Part of a small language model's weights.
Architecture: LayerNorm before each block, tied embeddings, attention and MLP in parallel.
Each number is 500 + 40 x the weight over the matrix's rms, rounded and kept within 0 to 999. Layers, rows and columns count from 0. Numbers have three digits each.

# layer 4 MLP up, 2560x640, rms 0.103, rows 437-545, columns 512-639
488515451515489520481462493473514499532466546526574597523495476572508548479516539502477449485627506459540392510555478461522448474394424518467509515538453508575489488549509538502476510530495417481450498549530509483469510503437522432545588424523469477454452490443513520505484424587504481480471485457464414516557465507505535435427456509529482506539456596461462455448440478467528518490526
454509562462455501488459469484514547446530471368482524509513530526491510485520506531499435527498514514448454481559460517398451529423532447480500566524583525470445485484542509531527473503462606453485609511517579489576501502519500471498506514504435496597486488480487671506503476497456483527574558495493499500535458473459483570563482495500527585481436570516493508559526422475496469553563
554565445477465528507544537471435461416491582532513564584471506553424493461457443526545434520550513539446482493576484471397491561537476520501454483463472454514438450574500465373448476522434466518507543507464518504473557479513522554454499478450501520565470554611507506540493434438481551499490425563599589480554488489581594472524435490514455551471500397566498464482561468518463556578516
491549529468496585484466436483467464472465496415474504472511536455508505493555480498519484477495461466494517567503541525589524500435579413490536553494517456565557514457439533504531541477498448529501517497500506462499477480554473483482466492502523479473497485484511468463514472563505498524519456495489545516465433518420496533499495518505513525514493508519502491493506493455496478527511
501463496480525535594425479488512503514506516431563505568491501558528482591510510475518502579528444490511511506418500482465457494520484586522436495492471550458553554493488503446431466493421473483482512447520446432409541461481535476499484473446482490555498505501554513489434495436533439564484508542538520472513460457510537515461544508463502555467504428515473529500486402566565540580467
466494528487517452561439462436523516518507508412512451468433460542459462464473537457496494515516559556534498514482466531500548456536447489578452552475541449462496494535537570499470421531426461470499508470413393540501505492528526455476478473517466487528435468468504494524414495504557491488436568553490505429474524489538501512467494514520420571619503577443515513488468486432531484470456
489550498557472551531449523504512518573501490512485452480478556476493502497474526455509451535483530533446524515454554444495492581536473523473523485539514467518543478552515538513514552473585549522477463476553528461426421479457507448484467559488476431532535510528446488501511485560528536540557484525529458534479474552521481495459576470423466506449510556493490501481526511587489493491445
445529532520535480504426479491542499489568514457434469525485452537416486471531523494504446464560544558477513493503448492504545510486469504478522557455492500464620491488500487475447514466476530518506483573476569489587463480485513520457504521476516487561451493473536461418519498530549526529497427542499480522466498573417472430477485518547449424490490482477568549473476430469547483509522
515518436504473505494493513511563466566484404541423566503545510510535531454612479455492524617450538427512505526519529433579482488531506444568559506530526551574505503544497493527476520553482441483488417520452463504542468480507544456481553607514571546455512435535464553476471558473506527561461443595471482522489506527602557481488489477475510501492431441530528562541457485465578479408470
487450467484527501401551460407458562503505489479473479527486496482541520579562537479483472514494545538476462515476489495500504490496461522540479525516508487491483454550450474519432505471446598555488442477557536473474482471482513499528489492532531562502463531487513563470462491519560551543498489475471496527536517536532485538549522553508486524520496523503540457438506400507516506502399
468475455476498570521548476484561559495536451529516471448507542506532497461539519489434483552515469512450465432477507512459481484484507518493565554529418496434505472495499509535494537525497498489493481499486484475507512533465549513522457577503499527530523487496531471483473527512520454546528503458485441528564506480504500548484456543496508511479566484414516496554487595460497512504516
437503483510525490501457527481555484469517560482428472443528469491520487527516500485496510524512474514534495508487522443561540511504464503557540490541545436449507450566475494395494456555501528550404534594467477514621539510507510490546451543537495506450475495496501459552420515513509443603478556547553490473522493524567539505467518572500466472541462510430464467418558439523527469479493
391478471515455486527468508431434546471477572565517518442474531511475512501521503494569464548431559498516519455469459471539459516477519539441536460444543489539495463545509517517528597466480448586485525504493591459576501438581431476498490504454512388495487537556588481529545507487448503468547479446506495485482491489538555516486439517451479501461419410494424488519436453516555512553510
514464443539494512533476447501509567502449472589521544503432457510474419487514498547495458491479444472483602574501505513468542541445486496526514531474469473501534446469536478587514467494497514537507553509512494483460477551411518541487519463514477409458510540476516511550511477521499434508518531556539614498568485512512544515573483447468500498521492520510530483490463490501536520487532
455484535504580467497521523440441508578515455486419513510553522473463406404542519462482551530541467463583471474479455540451502549462475527509490560506502495497522508560529544470581518528494534455530548479565530482517480530505459619482496549514505555402505457504509487531546496431509526570514568463480584505512504486481518440452486458427495525496448474527508467502428503494471512491518
533509491508477502558529449447604478505461512538463490494416413526484403514552582529490515573473550474498419537550516516508495511447507516528534525500501484433395487448487539504502517502498461563560627496379503544490475485534526450501526577517582487470460554483514406503497490536500522499452536456507559584503480495456470518492496449498520501471451481466534563487535576502470485460481
557505487507497499533495564484484474485519454519511544473499490484484489541559589542492515555402492517560527518463533482493546492523456561495532592437483493528565461446499516428531497573461494502476577483482478585474532521501435497492461524524513545497482499509648541527487509454496466499521464538488506501486454545469490491503546444498510464514538541535449486551521511490592495554536
527494512466519454485519525528502488503559492480482522454571499513507509441461490491472520516528517490439472534486511398492475496497552486475494502550510538408490440438546549503483499531463521511491542473504508536440565525537554481505480513434469464454494435468600490481562510460539519499453448572535499490514476479497502474563441495550490508465516473480449463534515532506515498596562
459525481523512447470493562499493539512531468445507477466443479546536513484544489460550495436482541567489494529500483534534558495504491465536480523468504493487470468503416493491469553524549514518512471447511431434479487450562571491536513482469557452532530591580467499473521514456559455497506509619466543451519554573488470453484531514421514521527517525482489535528519494557507550489511
472494504480546534461531510466487465456465441487406483461455466514457474468559493491538502546404491490444523524487488506468481529460463456509498461518544545506469524462504490487542497467506464528483538457545464567495461483438458415543535488487560488533525527517568461525483498462477421494574544510479486543503505539443456494493494478476495511456574518530453561537416509493519523488532
542508491474566585572385508551465559517509507474440541444517555495486513520521534510510522518481555580490525498465430531588507465488499523494477497481442494438506551494563472438508535533515512530532463476470470539519503546513524433533440441493373478517416517500481492519481546571427608554480457528459508449448500505474554531450492555446475515502455495485502503447464510421465459572473
514537484515460499536482452568454454513577494407540513502529495446535566436468497544422431497450446533545459583476453463561480537575501507520496496532481531458545573482477511460523454533447487507400448468560483523542419537477513541475491501420564498492443522451534506565484556484582481463467502490475486394491502544460560430547492472389502463463469509484522543536506498546556476489451
521552500538538484480474530488553483521522471431523503481485460484491552463534523549510591480520474514462545466508513508458481538550543568470456491529497501502461487512534466547470475592523507403470538519487545481519445522509440576544579498528557480452501590544528520483439389531498488513497454536485653482531416487498460431482544482538496529512485515526547523551427491504431463513507
538546480428585492481519536538482505528460534523376512526463528592510529488509460547493510523538476433452493522485461495496436534518508483483492536475505463473588461451496544517479522478445508491539496456545451484489509486534490510545486557477462464469445478422471493466504467486504481554478496530537537546504474528512522535530506527522487613485537437499473418460512530511474452492491
488496489401519504486498474531489520471448548471513499440510508501524478535495533495459505465466461455450477556463423524475497407512459547482556445534478511457570481504491482484562487490439445493513579521446532463463441482466446524513507498443508491468567465502440544521522568482468480489503462442500505447470518520491491524468502488541522474480524437471570480440499479458482522597492
524531533511521539453526566476508470489601503550468507524527563488471538436507511532507504494528447451531500510511453516478520459477537477510488516530496497479608464496483560519504485477561522455525510465530455476512462542495501420516546532439416478490481474457541520501522483525515437456550438523526496459510506512475470484534522527494530503510485463500536544538513488458493451447595
511480512468496492545579512500430471547459440458458459377551526575540561420516442481479485486564544495438540433535501475594522514540488552511483480409480497458468573493477458501584498574363516576521575447475513458530508475443469552490580589549560519466533548568540452518425506528499447483456599492463541577462541563519502438494501428463420506487557508488485567459477489555524419430489
472525519476531507501522535446460572509474486440522428451518542528498505507518502543480467528504547506536482492562476513496534457463504461513478495576542441531463474492473535467500503537436533541487478537520502542521509400524547505504575459543534519544494492368495459484489486509471506504505535478518594515508506471510517486534518503474571483474490445484579561431517535526550484521449
473503532509456510445512527496526516470498479432477500544508487502531554549508450476462524460460523490515543504500490509469480471500487501507511590513496498417507509545476430506555454592481530513535520490530489526569443513480504594513442475452546513553527549456527533473506530497483527436497494492565510496542575519498466541519526514474490509541479512503500546493477446467511438531377
571509447489521505517513450512496591363498512480515452453465480468483517450464443485478490534488462505533519538576526569493472452503515481584494483514503408470503463412568529460478499479455486573483467516526637440519490504486481476513515461480495457531523505493454553538532511546571500500537509472476521481566533528548529480416479517475512530479526472511538521529484464498491579461496
497488489524515496458482496499474502502432516468479519515477522484544516557513503503543522419487483520515544485493483460436527449520542459524495562513468494500504443562454493556510507513531447491506485491512498459485468462448419458488494560483502489555500451596444475509527456451556538527500533517443497562485598544538406483479500512524459412499570479526425517477485489513476527556566
502485464531443528472450558434485644497474481489486550477531547519487598474540480565548533484478535541535502537546504560525461592483446427539414494525472435453446433621529573530418548479524508520511449548500463519519523523462455511471529580525474542545524541535510534500487522472569481480546442537588517587551466564462554425455526469538412456502446511526431448572358484522482558510482
529479524479523562465552527422532501498486484465528509490524489442511481516515482460472564492507480457492496559482488547464477541555435513486508491557467531437507515530536505498467514500540471488457468509544491492571466508463414470510494501531481529467532474473509430439471511569478505488578552440449506553527495549497518518439583484462603526435483544550563531496542519460555500552469
526526462566501507513471493525568505488459530428523501442484530423507453542531555477461590472482476502461496591507445457466422503491502483534493520576411462477523438452489497514490538403475545490587498541495475532457419471491554481503538469447515480498449472510407518510508443525506512493494502516531506542525532506581499547491574479511542478474525530480501505470503517511509569453508
490436483493545454506524459442490573454435511543615490558482525514535489493533494525471489587468468508491512522499530480533572510482477551570474475624483531501528491501438521434481470432402503524478534458522469538543488577465516478529485466505530571484519471494472520460438498484532482488552464516509442513455540481485454554487523511480492530493491528524480549490523496461479558482496
605471457559584444517545491499456474451506493411574552489520541502459497494500469510484480512521491421574454525540489462544490506478496464464446534506538438489478517401541470508501444424500513514454528444508514523513440580513481539491566494464541523515493539531512478563507498467481519518488458493446445527457557476492503505475420424482486456492539545479485500500481522508511461465505
564513523563435490489548499448475528481466544527484520449536541467509508524418529457480438537561486460395470547492475537441520487480480488499486459461465493551495549482527489540490468529502550467580533584511560451510584586517540503534492570544501516471513468465495531521473483464526596457425485474479492484483501531503497447513523573466534492534459502451438513459525522549433491483491
449513525524476478504526519473487492501559422502459452574506524502453497527448457482540498436532572490542452541547445564476461535466530502488451514613524528525533548477527480503519530499552487424497441491537503479519559496424468534523483507514505534483513544504428483519523539478637523519528475555444525503530526475500496456461465505621463530556500575541542508495469503506594534460548
549513442540414441493409439522541490486437467478503505497466523523529443549541498552430563525553476533500489452498516501505471455536557484469506523557423519497563538514524458501497518426464541478513578520514505515485511513485515483544456503576448471540500488390492512482495466588526501466488516490479546524519492527546481536533470619472503462508517447555487525486524504482488524546541
485472531405466407513528492522458530495538511513509543471532497438556476538511481478512477528486467488523446593431452484531518492499427537519482549524528489466571541428513516451466379542488485496433477542499539480534508497525510425495434589498459536501514481494515464540481424574498502460458469483495527479473537509435518472487427390445518543574506434543486534543488463564470484395455
545525438476539502515574397401458503422477555523499513597549488464434549530524462513432516501476486599477439464600401526418580488452414439566485547522510511506435469551561565497514543504419546513465699537487555479501526470537492462530465508562492491490541501626536431481482533453479429589503512421540550478607482491494474550548490486487465464515443428590478458400536371494565431480477
453506539547512474500578475485508589478532508551523536488563485501464478490502473456462489514555525495488502481528544495483486554471445522471566441515516514521557460488421500525466565514528477486483464531511473543550485519485429445555505474502517505466470445510504503461511419444469444487511576530473510511509520476423435502556470504537457519547456486500457538512476522491476543481445
448494538559435487481513503516496514429544507524478568473513481501503533501465452501452506464479466488535430523516498502508474509513538526468487503554455463471475547470459537463545513522504551481490492545532518561447536483459504512437493509484555469459541522503533470467487505516434512529557465486508479540531437528455547495567511537516460466520495436474481471494451470507515505546486
427494456498530502563431432495513485548474522527517563490564439496549500489432497515535480369504524531503518596506521400518549441526548515467472459532470496526541478474515405449466501584478498557437467591507397469502413506489485486441536485535484433546502492509488517464466466436506470476562460543521474512507498468566500463555486451619482504536473424514641484506494518539453501479476
463473460485561487487475467514556509407522470506514458494472507488480596536546529495566454539517539458526524464542499593494438496521519466438472480496534457520509515455453436490392516617578489559537482502520495451461489477497512520484507543499536484436541436506460501523511492502474483498470477567562488470485474498513547509506488534536462499536557515456521526532474502539500531496523
534505506532509470508520443409505462523530480503490571525485514495516518429467497544510611526515533514482587550584539494493529578624508530475537534535506520567515553473575440507459483493499588562477599510588554484477462566519506483563493549557446483515533578540449489522466559584533544476525505450569464527510561506538506515611523478422516464433559454533552469493471480438484567506539
495456503498537546493542418522496490484451510419455468553524485530547493462500430497576481519496464459502451463495553544479524511531498543494488579541472517543494526563482498530453492482469504541483528512544591526477521414507498488479505432534456429494491510542467510432587564583507469479519470506472506471440492545491495517503507540547512485465450574515620470473530503469506498501587
465496454401457440454559430512493396522496498520473461528492507544470542548498549469485517512465606479505518535519513499526456435554519453487491573517437516526558540420517552511446541489491548520481468516510487524544476491563495510584442454537556535566485414456464466542478522450478486514518505538527432518511444535486588479504466519494434449457478484494418495595537500499538461427452
493529535504504467454475510537428502439454490535441499470453510500510519435488513505480433437468538555505568442539468456549476521451444565588536457569460474547494492571516442595505532577512505510522385549499485468527512453475519495557453514539485479429503495420439461476474529537497502464497539549484436423497482519549496442464502541467447472512486503504523464527498457464453457463443
443530458569611495526535530563569433505442526474548512505426483474517486449484556468449524541506539502480544489491477578514448572531422497529594500513499499495513453591584492480414462430582556450498570468494554578526483479572549570505424560495477501439449506531448472537441500468522491541529442524493559498506527468518449539491495519453445504476519453481419487519468543534526595478503
507481491493517501453511473492462526586510425533489439519526512422485507434507477493551517492491517451453423544559503490533458494474588500459535523549507497447529543465453461559496432491497515499487481536516474515533516497536443477509486440537482430484461495512485540436501501450520396532515488494412481523516544504491489458559484463522511420459471458488508452407471563534466480553501
535499417511514490503511433516452545491495496471507555445466545480484570464484570500536393456460488533494571634462500529511478498454513510454529552458461451559463446525540497535585484461509496564507384463521562440540549534476492515502489499428460486444510474477479525516522536396470489542492532502480526487463522535403543518523565492515493507506525529481446476479495479535457534508470
470486481448525559504443509496573551438409529524579495546490514543506509485525458454482474474508470519508506548514494513451465464591437558468466526539430391548488531502458485453490544498476476439454463474515536461551453456490457480507554501493445455556505494527438484467486540497439468542508508502509500522491509483541488539489446481512484502583537481552478474509523548597501456493431
420466450483504512544561503457506547566523487542474510457431527522558465544561577511605490464500549466508515543507457505452442532447513621478464548504535545490509512448463464551541499473531509510506492531447540533470486538476492527545515441450489485474484458442509522511541488514453529457499597565478511544528492489441550495455549492478478567468548550453559494500527527452502536495475
479533449541503535518511493529475479555529495551453536449489486474407600484561493560489510568438523417568559443496393512555480381555574524505526518504566431502469444491409368513509558542457470594498523550520483591476543512623547472475487501504498527497386460559541499400488526559459508500567494471504502522483411385447537531512475495590591560526560447536517548502533501452509510506526
464475537512527455589480441440488504509538464485523512544465437523507490434471545494496434496570526513463510447442519480516473454516453444572508508522472528566502464536489445529501457480448575559513489515418492468436457530559546538490576487467452491546428522546480512475462494448523521518496488526490478486529488526519450517491536395550476488509520420485471476542563486463594431544456
484567500519571486515484511561460524498461537460550561521445456528518476497507499455541493493508502423495520443515473507486475486436554497513482553479439505512505544534427465550497459514512471488543510631599505505505542506558538482522547560518516501432471452499419523430515514413492498510472512536472443528399496501490494560480418474470490484512510475501581499460462553470481482514473
461606518523560527506489454489586537555490514554542388451495513491442526507519454538458502423522520420509513519547494542441533519532516503506504379534461450407420489471540460492471561426544514550470524544505466507492490449489486485537551561481475564485450545521515515439490574441527433485495431491486490585466472542499480516433536484473434536487460459529578509574437501474590591541526
489505527467502514517419561434512558461479499562552509519497466423427476510462527555514526510523475490523505424526511452432489535531558498403533512557461479569537542467456515488469569478420504436533502483515497496483507485450579577572542504519498544509483528532472450467474470564506529430508539596518428475486411543448487440490448487502451531517503483383460528510517626464536507483470
456530475471525552549562469503458453486464497564549537496489459537517478488540452528515532487506474576521507512510495500426498539508441534471506439466538526501503417458516499481528446486511517483468521476455517530434461472502472460464511519512514441527486528492466487530542524514531467533485572525528601460514580511422549467538552453532501514431530495511488468556477545534458488513517
503522473513518503520462444581457550544528484547500454488462543518431488567509485511497436542429490549548525514505438535491524561524480454583511516490456553491517494487506519531413509423468545544487569517484494493514470517545442477530456525408472574491493526422417494479469512472497501504450532529479549530504488471531449545481518579489492476522496412477482449491477531509440449490511
452498529502500488473540424536498537436418564435483541501495522512515518492514452477539454462553472465510485566469482526546524537489510479543505487500446519482410529472494497504540481473497481550591465538450624511527494517540488506543608496534420497501522555393458495525496535326573514484497397510532492414474516510469511505510556524548483465474410531429546471397515509498519561514460
447524460437563469496525435487586460506539515511487512506549467480526589519454486521527461470426473552465401526486436461445529447476426476502442470506493507487471553468538516554539543466592451489520529545496456482541442510500529482537567501472446473553458502526518516488515478510483523538470573449391424443501514494519431552475456507434535455512524479449521431509496553466528469444411
434483476580502522531565479443512414471595491545487437550530519554581496439479470494466496489530563444520609464514593546453504503514469501510511464496422509527450493440472463515475441473473505531528548526497585467472441504533543549485390522508514469551540503504526462491419590498476468478484509538557522452558496528524447499469566479422480489436513520565529460443514386508503480533526
467511469525519572529480528409425506533497514491517520499473511482558472529510396523490521454556515473542459474500485498563569510511472506486497482497472465447483476526600465503489549417468495533478514519501488495476518489446504458512449428462528569506530528508380496515477481509522523486477482514527490453513502504494576432480462453493477458508494538483499511475494495484464464486442
510515515497538456411518480484556506411459467469467521499543474495521520464526515446568446538523448454499465516508413468542523561479435422525500460511517519529460481558520425504537487505502439456559385549571485494502433490451432487520459463421536466511502423467488583465496475495477544463454490533559458460534430497413470453472582490531517450486488588514506457502456491518493507512476
568490551431480535577525495431471510535486505446478443464502570479506490403437551491451498453532475570520406530540588477509469426491512420529521523462537506557458488487444502509499485549657520519512508493488430499549460523430462533497505480458469518512568529463406492458481459599526546494493504446489451533502503522506501463414542456546610537577502456521461502477508502523479515562554
495519450468541508495518506525503549483531446481479455491536486471520477486530547527535463484566511559510432477521464432501471541423458531456530511498577459476552490551469453539479537483500545522502461481538520495552475539430511516493463447482461456510477516518483499450601568584516510522516529508530491526566483534473462515532503538479521567495539443476436516472534588534524498478469
515556504519537509473527506542554575532508478579471532532530539537492507451491590533490564414598556520511454436549484472524526454477490512488543517539483471466485499544549500527483485514486402499531502503483482455463566447495532505551539491504489479506520498555487400431455590488502521478472489460512455493422471456522507509524460500513543504515475503519505513456570474494500501479518
501482528442507531492458480498560455498525432569448495475490465418543473434540453470482529520535569494502505485514502459499530507494436477549565534465449477454505488466538497475495535479444489518465475573491568497454466466432401522506476494547466414463563523497439443488562508501495505569528446421427459524552533507513503501484487545536446498509492499519564547395469459499583523542500
545500513482438505555479552457438554591436520479485433456444475570452529503482447484517590473499446532443545489457463495491419534515501493482537586510445550517478577423489485576486557534476516487479466568515529448437455466461473422514527511508553411488509439491541523442459439481468458543541519514534456418432458555503474545442494520450506402497605481491522502538500489477501513473549
446557499441459426554579470481505506490436469554495496491517462481470471471483490555493475473471500553420477502514449516495555463547496466485484565558472500496565451533561512493498543511521476484479486484590468404459451511523502495493436480537533495543518545543511508455475511506495535505474511541483506476449504561519434539565488538484542543451471548537486553507499544490427479477483
504462514517513487566404570480436526533484454492465547483558505431538463385459510464512535449571558618525476402419519450531515537541567523537472500450492560592488459453480467551530494559420481518574520470546520481402571454460388451523432535369537551484520512481499527451493395488526462497491408445477545461522551506509506501546521495544437445567516495540497554615476499511443433494440
509460494491478419486433466502483501432517509490532510503533500512475466463538505514506597472489532545493452505526467511483495493509540485405493528509488522522553488560497501501443498575575489523499469463496507456529477551503475478462459544485465570445501474502491547518463406504498501529500514479528535549513497561453524488520508571554462555478512548431478447472516555561541462520483
499447503502460494479530495494491402534497536503477442480423450517534477457533482476484464446555458512470491570483498551539513482476554502559502471462490551470471522429502537497512542533522462505513453460509484494516460513526471461503484488525433517558512535535521471466518451470482469491502504463471510508437537515463440538505537456559470489503534450516464594521521552499502495518517
530525512465432458522538482485532488522529510438522556573505483497523502572536504515492556435521454524494488521469513464481461545584505443512485508471490489424483494460501525532532457557453525520426559499445495518537486559501484497455477441484571536514493433501497543552520501430525539492476531520534462497468509475505462516500501510508504497429466451518479446487540534492429528568528
574479542473517520425506505481462487508540485517450503551545515418490543456501489517450588480479534485504600575568536482474533544513448463465478425482493450432515461526532506516481460393507517494555517502546544531561506491523535492546504457563505536507564495523536528473548525547611488487531514487439482450515517492522490496524489451480487521547398568530529515533497575487459513499406
490509443563435463560459518479539395511431563501496486450489440602435508482439504431535469496524412519435564555509499469461505465507500567548485534590463573512469556444537483411526502485388523467555485535499485386524430488516500399517545512474506594438443458499550492530538484443451487522511567513495496496437526520555609480423478511390555512525459441500519467490517450525453500499494
472451521513433501516482465506426560451505545501523454442574492510517498478490447532476546484495463550506497553487543497502447460537518473523466508483485492470489507508520466483445465452491470526504472479539448521462499524506501511494455531433541448497437436495464486442528512470538444506493530538506456477500553503525544481526481399482482474542475480458506461521481458515547471480439
476547474490421548460445465497507522482560511562560530454537515510506571492522495522417422484483594493413518535433430472469474487517479465445554519534472546480463529462506423600451538548498545503524446467435589424483514556518539490441502531504437523522516475484484509481477440544515507493540488565550527538499525476504456558559478482412476537615504489532557613474517517495491590501490
454451530506480555480517485426509493550497536467474524529527498513464521443563499496455491498500452491588575521529467461457540537536484503475510492458448488580448502486469569592514507451513511461532543491490609505473373475520489526555431490546433494522481545492423528457521474472489419497536494500494458541480461532476469495538501564487475406510496521465560445511502446473518441476489
507475435455545505534471523517435562511410495539510556487453500488470540491487546511351468529441489492527510561490523519456548543579529533527543500430470486572527495495531474541445569473520492483470513464514526463465472563571516463517531477538582552507468421458551520487475474453586490607524458576550484505588525519442434502524482478473507446497520544431491496607524546513458522477488
415530445489481512481480453496479440530470497540474490516558502506517488565437476527451502464501452526422480498448531524530495557502512515517491453513473418445507513495463425462506576550520487475489501588483523499492482508495528494485477446513489522457432529498543473517539525487491511457524465525513468466471521548525450488558482479482498535463519548468450519512464492497462455458522
474514467497558532503553489548498532499501413479503508449490483549602457486455450557404560528470533478576505458521464460512434469429513537488476478496531496509485470476419522439502533466469512527432557484515499573563495497519477499492462505519518524495488452513531532541463464440454507402418481539590583467516455513481471439527450530466502529511483506498480484612540562526487466391468
473572507457504499505461440480550526467499502532475533534495504485482465522507481598562534588479519504568504436551496527487551516494515372548538608503402454525449545482551493555504549512480477495498538501419482532542414507563449583534477524424457451472460517546531484535510463539439509458506494449563472498424498484504494507519612488429551546517446612507521473547495451541468480511493
479471484444556554518511423373500500505496525531414468443461435584464478506457498493551448499525553498586458505488492486481475520456505402499484483491495486502524458517516420456530549451503515466465480578569534507500456440493505509520543527505489486484493515493496482462471526491520542511473479486502512540510512528514517549549575488434549474533550543440471464557449479510504496522562
548481435508532494486501552465567548564520555499506541450527511541580489522544572572516549463393546500509566501533481491526522430518534458504466430570471494516465524454469461477474469513561430609455569493474535479528510463509510486528494481486525473469531492475515470462485559487472557587508489449517550545422485502479464539462600448540534543517513512506458463488493515503428527576533
424513484447500502518501482602553454473497588492514599511454457501463455495524478563485531534420502536558423482501499446538528513450478535599553438470523491430500494414587503545530417510500587564564449449590575476487493518419467453526508517465446482412505442498465557514498568515513416484420451517484465535506458526566576518487514580495536552463481499516460499505461467463498548533480
428466470483487518512515511500539509482483549531488470492529510457529542490489572475489504472482536517541485499489498561532505519572446517495548540489516607572541492521547478474400459555488468555612498481536459587471558548497486530464420466538549386523554501540446470500506492417577535423531538460496553444520437477490520510411529483514441425509550512453529457560462468539552487483541
548479484555453508526445533502388504513406481540528490502614491529499477522569507448454476556471511568412487473509353477421511506524551545588436487440541479445472493569452556549549470468485553478507479465479477496493555502430495475519499473549486398483432521452514513511522451451548487545494497481468576488551541474518498489504457579444463527542541557507595462333516509429473420499519
441445448448454442479439472458385456520458510445594544542524525436488533482554531577439458468583398532518532570498498451588537509525460507487554487498484539536557515552548470452434501443437451488512514431485524492496463453484500553471519497532537494503501438531411525522461504497538509544562517527492522518515518464467505528570531489526493539573458604504500494521484508475511478554508
510499456506463548508561465528439456575449542497555447530554470541607494459425515507520498459442508538518472476510533523511599493458517580536560368479462543442619489484430431507442510526546578458511516465492619433430444515416448482545538571438503467411516439532577468547446477495487491510503517501414573512454482531434522470504524553521470493493558479471481499482427531536453495510547
538451516461548462544533497486514494525450488524536510509487494520514463429515483494443526470501453505556512475553532543444523433428491508597495490497578430465491489546491502522492485482541550505537498488456573547448407560463573424504547527469495558483558462544538552529557613512533597527450433514592500598466509546533507523517468520485572554520442576565449470456493510432528518585499
509469482519494504428485581435553497527553428402432481529465523510491459476540433523482446503475484494466499411564484465502521457510582467520505510447476540528487593554497550469476584444492484527518496457542510546493475498485406440514479508469420535447513473487517496424507437499598476523538537526495482470488536503457523443537411494486487502550542496482525510463558534496504498521504
483442508490592539541519508533555483503445485563506445541479534477480468543476421518501569558517448486563409490534432506485484548435429531519496549497525509437490473502459548545521506515462523521587461564481463563555496494471504459518501491477502532492544473472428504491504586523592406502419516501507452538472476514443494505545517536403469514505365560417557484456509529518450551477461
501439485498534450488547499519466479554482523473575520502551487567462459453484475509509498457486563585473447502452545549477479535475509439543483514538534470470515544497476548480505497549536511476494504485529494520544446533455587519534467555520488500507436459493556574487468608517540528492555529510501465479457463484538467488482471515459509508431530473535513515534462489452557510525611
438433382467525507469461491546501460430524509496473485459469469564470440487518507535490537538465488521458482491442479553557462442527510546520494480503514484537475487490464467518504527545476469479429552536520450462506493495486492552519563478502510480455469569468482510489454517491530496509559475518489472527512533547492531485516536497523523472515503539469511499524517458504511495486465
558532501560518477499514438549442454460515435546479489470502494558438547562525446417438577562532448480551511510519486554537574533512488521535446505508488511536513517449501506435456451406509479490456589498599547557454460390466492562381532474551496456523418445547497508415451446501575507469435515534529499430450525534474540513500488447576472550517425454532514513482510453518387487488481
526523488568467562512377514482532554487529512460490475518554536525470478562527510449502531516493523514479472540496562517539505492546455454509461481525575499532480460453525521551513538535511503490485443513499511496488543476463454499500553501484551536465562503482449453491478495563507486466515443497528555513525547507604559491527473480519500522512502526485491549491418478528529519481547
506520540545445483518516491481461467521526485550544497481462523451521502562435478527526548469507378483476507509483499488589506493525525504468504531658592498455478484444448488467494568466511452513476512532562506499575489488579480479514528540471494501538491429488513509447438537539494448508465496544523464483444535565485512502489447495551490542421472520522453480560538498550425581414498
503509487519505509531471469589495484531502477512481481482492503517524481429502486475525532458468496486497594475446477480498459516511513509513498546516544489496433488469504500483586512502485476484419574431461475467523530528477488477503435473500599512445482443480509548490566465540468484517506483486435532491545474513518524529524551576487480504536520493572496491541496534436547477450492
489495503472522484522500474456502465481509502450551514476516499511491456499503495605472582497429501460515471403526507514558442491508522495540501483480456475479501528488517517548489513555457505509508414565514476508485520380493584530499539481577512531570490460560475596558498545478490529536590438573550452488438544516525451495472520553472484467473533471491485528501483477550501416504521
449494564507495489479497520550438556505482447463516559484601490502477521478564519501522508468538523519513498496504561473419560459460498467534503465518520497391488467540550479541510542507522514478535536483471536503616457469489494520597500452478488464499529453464496476566477516517539521512412537456488513465564484468484448529563513540510565479562471477427492498527439511484510492579466
462483504559513494495441557482462518487463452498466516515501528565484508527569465419402534554493506494478492528521529488502531488479434447450521517536477473421443531519519559548524449498515549463472524468488499526439481543499549556493502497490549481486451490484443493464458508509504444523508492466530504491514613522510489546508495497522419413548457499545563524554471538508533455528491
545599535475622578522436496448484523457399513526510479530537509513469533424501590568546488495482554483523519476494426459424531470502535551514580528570499510497558468525469526460467514581480471470474414522490495539552470516558531506512500505565459506568460574500555528492498517449476578537532501513418489443467525446479464534479510546414487558553549436525559489542432494522522504463457
486465529540439499510499431506576480536540491522482456445576512534434533512431521562487462457518500564503566526532468514535513460480498520471501550540575541471508497507504505544501517508460539557445536486445513377438495500549533441429567432514549440445457520466537500490437457538461545519511427418512513543493478487479511530502505539490552485559512483483506511499515467523464525523541
476518514543516563525490513447460471488461425501495540458546517427459490510533543577520513494488540509481502512521455505474525505537502498454474499536510481548446473460503460418439548531439466390472479538486484517489482495461470569520477522509436516474507476482470457476516439474537455526599435512585424536576437556515486509500538436487565467500462506443481530495455508499469499505496
565480461506482612484526468443402478418530511464508528459449541540433542438513481583520575569422506495522574477556498460457529462524508437505490529526519497472578470507582488471503454518531502519463475484489471489576496440517476411528523452432574504516514450537480480540455503543502478484550504527426505529464531460473546466448530490506453479468483482531448519479486509476525506554521
521520495504512542505444502540483463452438532492476447475584544484466518454557467506473520510491419509416437436459453487505503559538520553522572487489496481501528517475442502484554500549445532552518533492506558514553461514505523508522539550494563449554525446514470455463545519502468532490468477550495493481500527493500551491497488465508476448434392481504474540468523526517482446532519